config.toml
num_hidden_layers = 16
hidden_size = 192
num_attention_heads = 3
num_key_value_heads = 3
head_dim = 64
intermediate_size = 768
vocab_size = 6539
hidden_act = "tanh_gelu"
norm = "layernorm"
norm_place = "pre"
norm_eps = 1e-05
positions = "learned"
qk_norm = false
attn_scale = 0.125
bias = "all"
tie_word_embeddings = true
parallel_block = false
init = "normal"
init_std_qkv = 0.0223
init_std_o = 0.00394
init_std_up = 0.0223
init_std_down = 0.00394
optimizer = "muon_variant"
learning_rate = 0.0155
beta1 = 0.9
weight_decay = 0.016
lr_head = 0.00786
max_grad_norm = 2.0
warmup_steps = 200
schedule = "wsd"
decay_fraction = 0.342
decay_shape = "linear"
final_lr_fraction = 0.02
batch_tokens = 65536
max_seq_len = 1024
doc_mask = false
train_tokens = 314700000
max_steps = 4802
dataset = "wikipedia_en"
Each number is 200 + 20 x the weight over its row's rms, rounded and kept within 0 to 999. Layers, rows and columns count from 0. The size before them is the row's rms in percent of the matrix's.

# layer 5 MLP up, 768x192, rms 0.217, rows 564-589, columns 64-127
105,186,180,219,216,192,184,176,212,193,217,196,156,197,190,157,185,190,196,195,206,207,195,184,197,223,197,200,227,208,201,225,205,200,223,196,200,198,194,192,228,215,175,195,221,183,181,179,169,189,217,199,201,196,203,199,188,192,175,190,206,258,187,195,176
105,187,181,206,225,173,214,209,216,216,191,182,240,202,205,195,204,189,198,208,202,223,197,167,207,167,198,211,217,172,210,209,216,232,193,212,204,180,219,216,221,181,189,223,219,216,172,234,235,220,190,156,240,182,201,179,189,183,181,196,194,230,218,209,205
096,193,211,235,213,249,218,199,165,189,155,190,190,185,174,225,210,189,190,202,170,202,217,255,157,173,196,208,177,192,234,209,176,198,168,197,179,201,198,230,198,186,186,244,178,178,186,212,188,222,231,157,247,222,214,200,207,229,197,207,185,209,201,200,205
095,196,199,223,211,223,189,244,222,195,200,195,200,206,150,216,208,163,170,195,212,195,212,216,184,191,221,212,208,166,211,200,197,166,193,193,173,164,183,219,205,200,209,201,201,224,226,213,234,221,179,224,187,182,238,206,216,167,207,187,213,165,153,176,181
099,211,212,211,215,208,219,205,246,209,192,191,198,242,185,233,193,205,161,192,203,204,182,171,208,177,206,182,229,206,219,208,205,172,189,151,196,194,213,227,195,204,198,173,216,211,160,195,177,208,194,233,230,184,210,197,236,156,194,182,233,215,238,176,189
102,200,200,201,193,250,206,248,192,211,158,197,167,196,217,222,201,215,201,216,171,221,221,183,203,206,189,172,152,189,185,181,189,185,188,188,201,164,225,185,210,186,208,204,223,180,204,219,211,215,194,149,204,181,220,230,173,227,210,207,200,213,213,205,220
122,195,187,208,187,185,216,179,245,154,222,189,140,216,195,194,242,199,179,197,178,208,203,207,200,205,199,184,211,217,212,201,212,204,238,185,253,181,221,165,178,177,225,228,195,193,229,198,165,195,208,204,178,227,189,204,209,222,205,188,197,194,221,236,207
088,223,201,207,206,232,188,215,209,231,197,185,188,174,191,219,181,220,192,211,199,208,201,199,216,208,217,203,204,251,180,178,218,224,153,168,201,202,172,228,206,195,203,210,186,191,190,208,185,193,193,182,173,172,183,202,218,208,212,230,230,193,228,179,212
101,203,222,197,197,219,208,205,241,229,191,193,197,209,197,194,195,235,230,206,179,228,163,198,216,223,170,151,187,224,194,184,199,180,195,211,182,174,158,191,168,193,178,223,211,221,209,189,196,207,223,212,234,187,197,143,199,192,193,232,196,210,200,219,164
094,198,202,234,207,192,203,219,215,203,197,195,181,154,205,215,201,215,209,205,219,206,175,213,233,234,204,210,213,168,187,217,193,185,213,190,215,196,183,206,161,187,165,172,239,201,204,242,156,193,198,228,165,219,208,184,215,205,148,182,195,218,191,180,149
101,202,196,160,194,190,184,169,204,198,181,165,197,187,202,195,213,228,212,213,188,214,189,223,219,216,196,167,183,205,188,217,237,223,207,189,209,195,238,176,217,213,210,193,182,217,186,243,237,198,223,184,224,194,189,186,170,210,203,187,203,186,179,176,208
094,206,194,204,220,225,180,216,186,195,211,194,178,159,205,205,224,222,182,196,226,245,212,198,190,185,205,204,189,186,182,177,167,212,169,205,231,179,185,199,188,182,206,221,197,187,222,192,202,218,220,183,202,194,190,250,179,245,220,178,196,187,196,180,185
110,175,176,246,217,168,236,196,216,230,215,195,205,173,181,216,219,193,184,167,220,208,192,225,216,181,217,215,138,193,209,169,183,214,180,212,167,190,198,180,209,219,213,187,196,223,214,185,207,187,178,193,206,181,236,225,230,191,239,228,211,205,228,223,197
099,214,183,178,226,205,186,187,178,187,213,218,187,227,187,178,193,189,226,208,195,189,171,212,183,184,222,191,185,156,179,232,187,194,192,184,189,180,204,189,252,215,223,199,234,220,241,213,203,190,171,219,199,175,223,163,213,208,188,203,187,167,200,154,215
085,199,210,175,217,195,214,192,211,210,225,216,211,201,174,204,221,168,176,224,180,230,166,189,222,179,164,193,238,205,231,219,220,185,235,206,249,172,205,222,190,206,177,220,203,179,216,198,208,178,203,189,204,187,194,216,216,206,165,180,175,216,167,182,180
107,178,209,199,231,195,209,188,222,228,209,202,201,197,196,207,141,251,196,196,203,205,192,196,204,205,210,207,216,180,184,207,227,219,216,180,199,168,214,213,211,195,204,204,183,193,187,232,217,189,196,182,220,208,188,188,176,221,203,202,210,214,213,151,194
126,186,214,213,185,189,204,194,183,200,186,197,210,161,187,186,211,178,193,186,226,192,166,198,240,204,182,202,179,198,247,204,164,215,182,215,175,202,207,173,242,200,165,219,202,228,183,165,214,183,228,177,210,204,185,227,211,210,200,189,178,238,168,217,204
109,193,210,197,204,251,185,197,220,183,184,218,183,221,207,223,183,160,181,154,205,189,205,210,207,174,157,175,250,167,216,168,171,225,201,227,198,217,163,210,194,171,206,173,174,217,199,213,221,180,195,213,206,224,189,228,201,222,195,222,186,223,224,234,195
117,174,210,200,197,220,241,222,197,189,196,229,214,178,184,213,197,175,217,217,188,191,200,245,216,175,201,181,193,161,183,181,185,218,196,200,176,209,168,202,186,207,183,201,203,186,184,183,190,202,220,176,199,215,202,201,199,207,198,190,215,210,216,194,195
113,222,199,202,240,202,172,227,194,162,217,184,212,198,217,202,225,194,234,227,216,168,184,197,213,204,171,174,198,179,185,197,198,194,188,209,205,179,202,162,183,197,188,224,198,200,228,225,186,193,200,190,216,182,220,217,197,207,195,210,219,210,227,204,184
107,215,211,178,215,210,200,190,205,229,179,207,195,212,229,212,242,202,179,202,207,185,210,212,209,178,217,160,210,154,199,215,245,191,179,196,189,222,185,207,202,211,233,204,212,192,215,240,190,185,203,201,205,231,192,210,191,194,197,150,212,198,153,185,200
096,222,228,229,210,226,194,205,217,162,179,208,197,168,216,201,206,163,195,190,194,206,174,189,253,235,182,194,228,212,205,184,230,179,222,189,198,193,199,211,190,172,165,190,166,202,184,199,233,211,207,173,230,213,213,187,242,194,215,183,228,213,210,169,219
101,164,178,192,225,217,187,196,183,191,187,190,215,213,199,240,177,209,172,224,199,185,172,203,234,198,192,227,190,213,207,212,159,224,207,185,216,216,180,194,215,170,176,213,209,219,223,200,201,207,180,159,164,199,188,156,195,190,211,188,213,232,189,177,211
129,190,193,191,182,190,171,192,200,154,201,199,210,219,172,160,187,210,184,202,181,216,208,205,252,214,209,166,175,205,197,125,180,220,217,206,222,193,228,225,168,224,187,185,204,201,217,180,194,210,212,216,164,183,196,241,179,224,203,191,198,232,220,196,182
092,171,216,183,208,238,215,187,182,200,189,215,230,197,179,206,201,199,194,184,225,225,178,212,207,199,195,212,227,234,220,170,158,155,229,222,223,213,191,188,204,227,179,215,208,218,242,205,201,210,219,215,215,201,221,211,201,174,211,221,184,226,223,220,178
104,193,202,197,191,222,196,186,198,197,174,209,212,203,202,209,181,185,188,190,210,226,191,198,185,173,190,197,220,222,199,216,205,157,190,188,163,198,201,196,171,201,203,157,199,204,187,206,199,208,171,241,182,217,192,252,243,206,210,194,194,245,217,187,164
# layer 5 MLP down (transposed), 768x192, rms 0.0527, rows 564-588, columns 64-127
107,208,227,211,197,175,196,189,205,217,198,237,167,199,224,203,187,211,192,199,225,170,190,219,191,216,198,157,198,198,170,220,187,187,204,204,204,196,196,194,233,191,196,166,244,221,212,189,200,213,187,224,170,204,193,221,195,192,207,182,225,196,202,187,199
103,223,202,217,200,224,188,212,209,223,178,224,196,211,204,186,217,217,183,230,195,195,221,231,208,179,193,184,194,201,214,177,201,169,193,245,185,244,164,199,159,221,209,214,193,206,181,194,180,183,191,182,211,218,189,197,175,178,184,200,194,225,180,210,211
097,196,214,158,203,202,179,207,191,194,203,190,207,228,169,157,184,187,174,203,188,159,201,170,198,230,203,162,191,223,192,184,154,225,226,202,203,212,208,202,200,174,191,219,201,212,207,207,204,194,210,213,189,214,212,201,200,179,202,205,184,193,219,192,173
095,178,209,193,214,214,244,217,219,190,179,162,216,190,219,173,199,173,224,203,204,227,222,225,205,199,210,207,206,195,213,228,208,189,198,191,167,202,195,195,161,190,171,208,204,225,199,214,231,184,214,195,161,252,192,210,198,195,170,207,218,208,185,174,184
091,207,182,185,211,216,202,199,183,208,182,235,230,163,187,212,192,207,183,194,211,227,197,213,193,204,179,224,201,194,189,175,230,180,230,196,176,164,195,200,187,210,193,194,212,180,192,184,202,193,225,171,198,206,212,203,212,222,187,194,209,198,191,242,189
092,208,197,221,158,210,198,219,181,180,199,211,221,238,200,192,222,186,219,219,216,176,204,205,189,211,195,204,223,227,187,180,235,212,222,199,201,200,200,190,207,187,202,200,194,184,215,182,184,149,202,208,182,241,209,201,194,186,193,197,188,192,211,176,197
129,213,184,219,211,228,211,244,202,199,266,211,220,200,196,185,187,211,229,193,203,204,193,212,190,192,183,172,237,221,179,175,230,209,186,203,218,208,195,206,200,189,190,203,208,203,190,188,205,186,196,212,191,186,202,194,173,188,167,188,194,170,213,241,186
085,209,210,207,176,201,208,185,178,194,198,194,198,206,169,211,194,200,197,180,206,209,211,186,223,215,201,155,221,232,230,190,165,226,237,204,224,243,201,217,185,200,190,212,208,231,205,144,222,205,177,215,220,186,201,169,240,216,221,214,177,196,196,195,191
118,214,158,179,218,203,219,181,232,192,156,202,191,231,174,221,233,216,236,203,206,201,154,216,199,179,207,168,196,193,231,205,211,172,168,169,207,231,168,222,190,172,210,228,193,178,225,178,209,202,209,220,244,228,182,182,208,213,198,198,180,216,212,212,208
089,199,170,253,183,190,178,168,197,220,223,200,170,210,165,191,167,187,188,202,184,221,215,185,181,209,233,191,242,228,205,188,219,204,212,207,239,205,188,199,162,203,186,207,182,175,195,180,178,178,191,217,191,172,208,216,190,172,208,202,194,198,201,219,205
086,195,210,214,184,209,233,225,178,224,182,216,198,184,174,267,197,177,215,196,177,208,209,208,187,209,203,184,244,194,214,218,175,200,228,205,223,206,182,217,246,206,168,201,177,179,201,212,212,198,204,200,194,208,177,177,239,213,223,202,202,151,197,202,153
081,173,177,205,182,158,185,229,222,190,201,191,167,178,205,187,225,203,211,221,186,198,193,199,200,161,196,238,205,227,220,176,235,176,153,192,184,179,196,193,211,201,228,181,191,230,204,189,147,205,191,192,213,213,207,220,163,190,181,186,205,195,216,200,186
114,222,187,230,182,238,186,200,200,176,179,180,206,225,192,212,183,214,182,188,220,189,202,162,214,211,187,206,178,187,170,194,192,210,185,149,198,247,213,203,205,197,166,234,192,194,235,192,194,195,180,207,205,180,165,174,208,211,195,221,192,163,198,203,166
103,231,190,175,197,191,216,224,179,173,218,225,178,179,182,190,230,197,232,238,198,220,203,211,151,217,236,216,220,188,175,191,204,177,211,171,172,191,199,217,208,223,224,177,205,186,220,210,201,174,194,180,202,203,217,199,217,166,200,197,198,204,203,184,184
095,197,218,206,173,181,198,214,198,250,210,208,212,209,203,220,177,209,220,202,209,188,178,227,228,210,157,191,187,194,206,188,209,200,187,175,204,152,191,221,205,195,178,238,203,180,197,195,235,208,230,200,190,202,194,208,220,170,167,223,196,212,183,184,191
106,202,190,215,234,196,226,201,178,186,199,208,188,182,205,175,213,195,194,191,170,201,202,188,145,205,223,226,215,194,230,218,241,193,214,182,210,196,193,204,192,238,180,186,216,192,172,231,158,201,212,206,204,236,236,193,203,222,244,188,216,221,182,151,201
120,165,201,229,179,223,191,203,203,191,148,204,209,191,215,189,206,210,183,210,218,160,185,244,157,175,214,252,198,189,211,175,186,206,205,211,149,203,224,209,189,229,230,214,153,175,224,176,164,225,198,205,208,197,191,208,197,203,208,183,222,198,192,173,183
108,247,180,204,171,207,215,183,217,180,182,215,189,206,193,176,186,179,227,195,219,184,243,210,199,173,198,188,233,220,205,218,217,160,181,186,179,179,229,223,171,212,188,219,189,180,180,202,186,235,198,179,171,200,207,187,228,190,183,181,199,194,208,173,201
122,197,171,201,240,227,212,194,151,187,201,186,191,177,173,212,168,197,187,194,209,176,218,182,175,187,187,213,196,191,188,226,201,214,221,186,225,209,171,188,234,187,186,155,213,208,211,196,212,195,211,206,205,189,233,165,180,191,220,226,196,186,188,201,187
108,173,212,187,178,186,201,205,213,227,207,192,186,210,231,229,208,216,194,186,228,157,220,174,230,190,181,207,219,190,172,210,215,192,221,225,174,149,217,184,165,198,178,185,170,202,223,215,211,218,198,184,180,170,162,214,215,191,160,198,216,195,201,190,219
103,196,221,194,181,193,197,220,205,193,201,215,189,192,187,186,195,230,208,215,202,199,214,184,187,223,186,241,220,218,203,184,223,212,213,183,172,204,183,212,180,177,198,211,203,196,215,217,202,187,184,220,211,162,174,196,172,204,179,224,200,207,210,166,191
092,226,201,187,187,179,196,201,148,162,219,195,202,182,179,187,170,202,191,218,167,185,168,183,166,212,198,212,203,213,226,210,225,205,224,196,198,246,183,201,195,187,168,215,209,205,161,209,193,201,225,188,200,216,221,187,230,222,241,173,179,221,203,186,218
101,201,167,158,182,183,211,230,242,204,176,217,211,210,192,221,228,233,189,202,215,187,221,189,202,216,189,230,186,196,193,237,205,193,213,213,195,213,178,191,193,206,178,172,202,183,211,213,196,228,225,183,172,191,164,194,203,205,176,204,191,205,188,190,200
114,231,189,214,191,253,171,184,222,191,202,165,223,190,192,193,153,212,222,213,174,207,218,196,194,187,187,186,191,233,190,177,212,168,174,173,174,198,189,218,192,197,217,219,201,187,197,199,213,193,229,172,177,167,185,237,204,169,182,199,199,203,225,206,195
094,203,226,196,214,215,185,169,191,184,178,180,185,219,176,236,200,205,194,202,212,203,219,179,200,163,175,217,190,208,184,209,219,208,190,202,191,192,199,213,184,195,224,188,207,175,190,212,191,173,182,206,215,209,235,189,203,179,181,216,189,208,223,183,217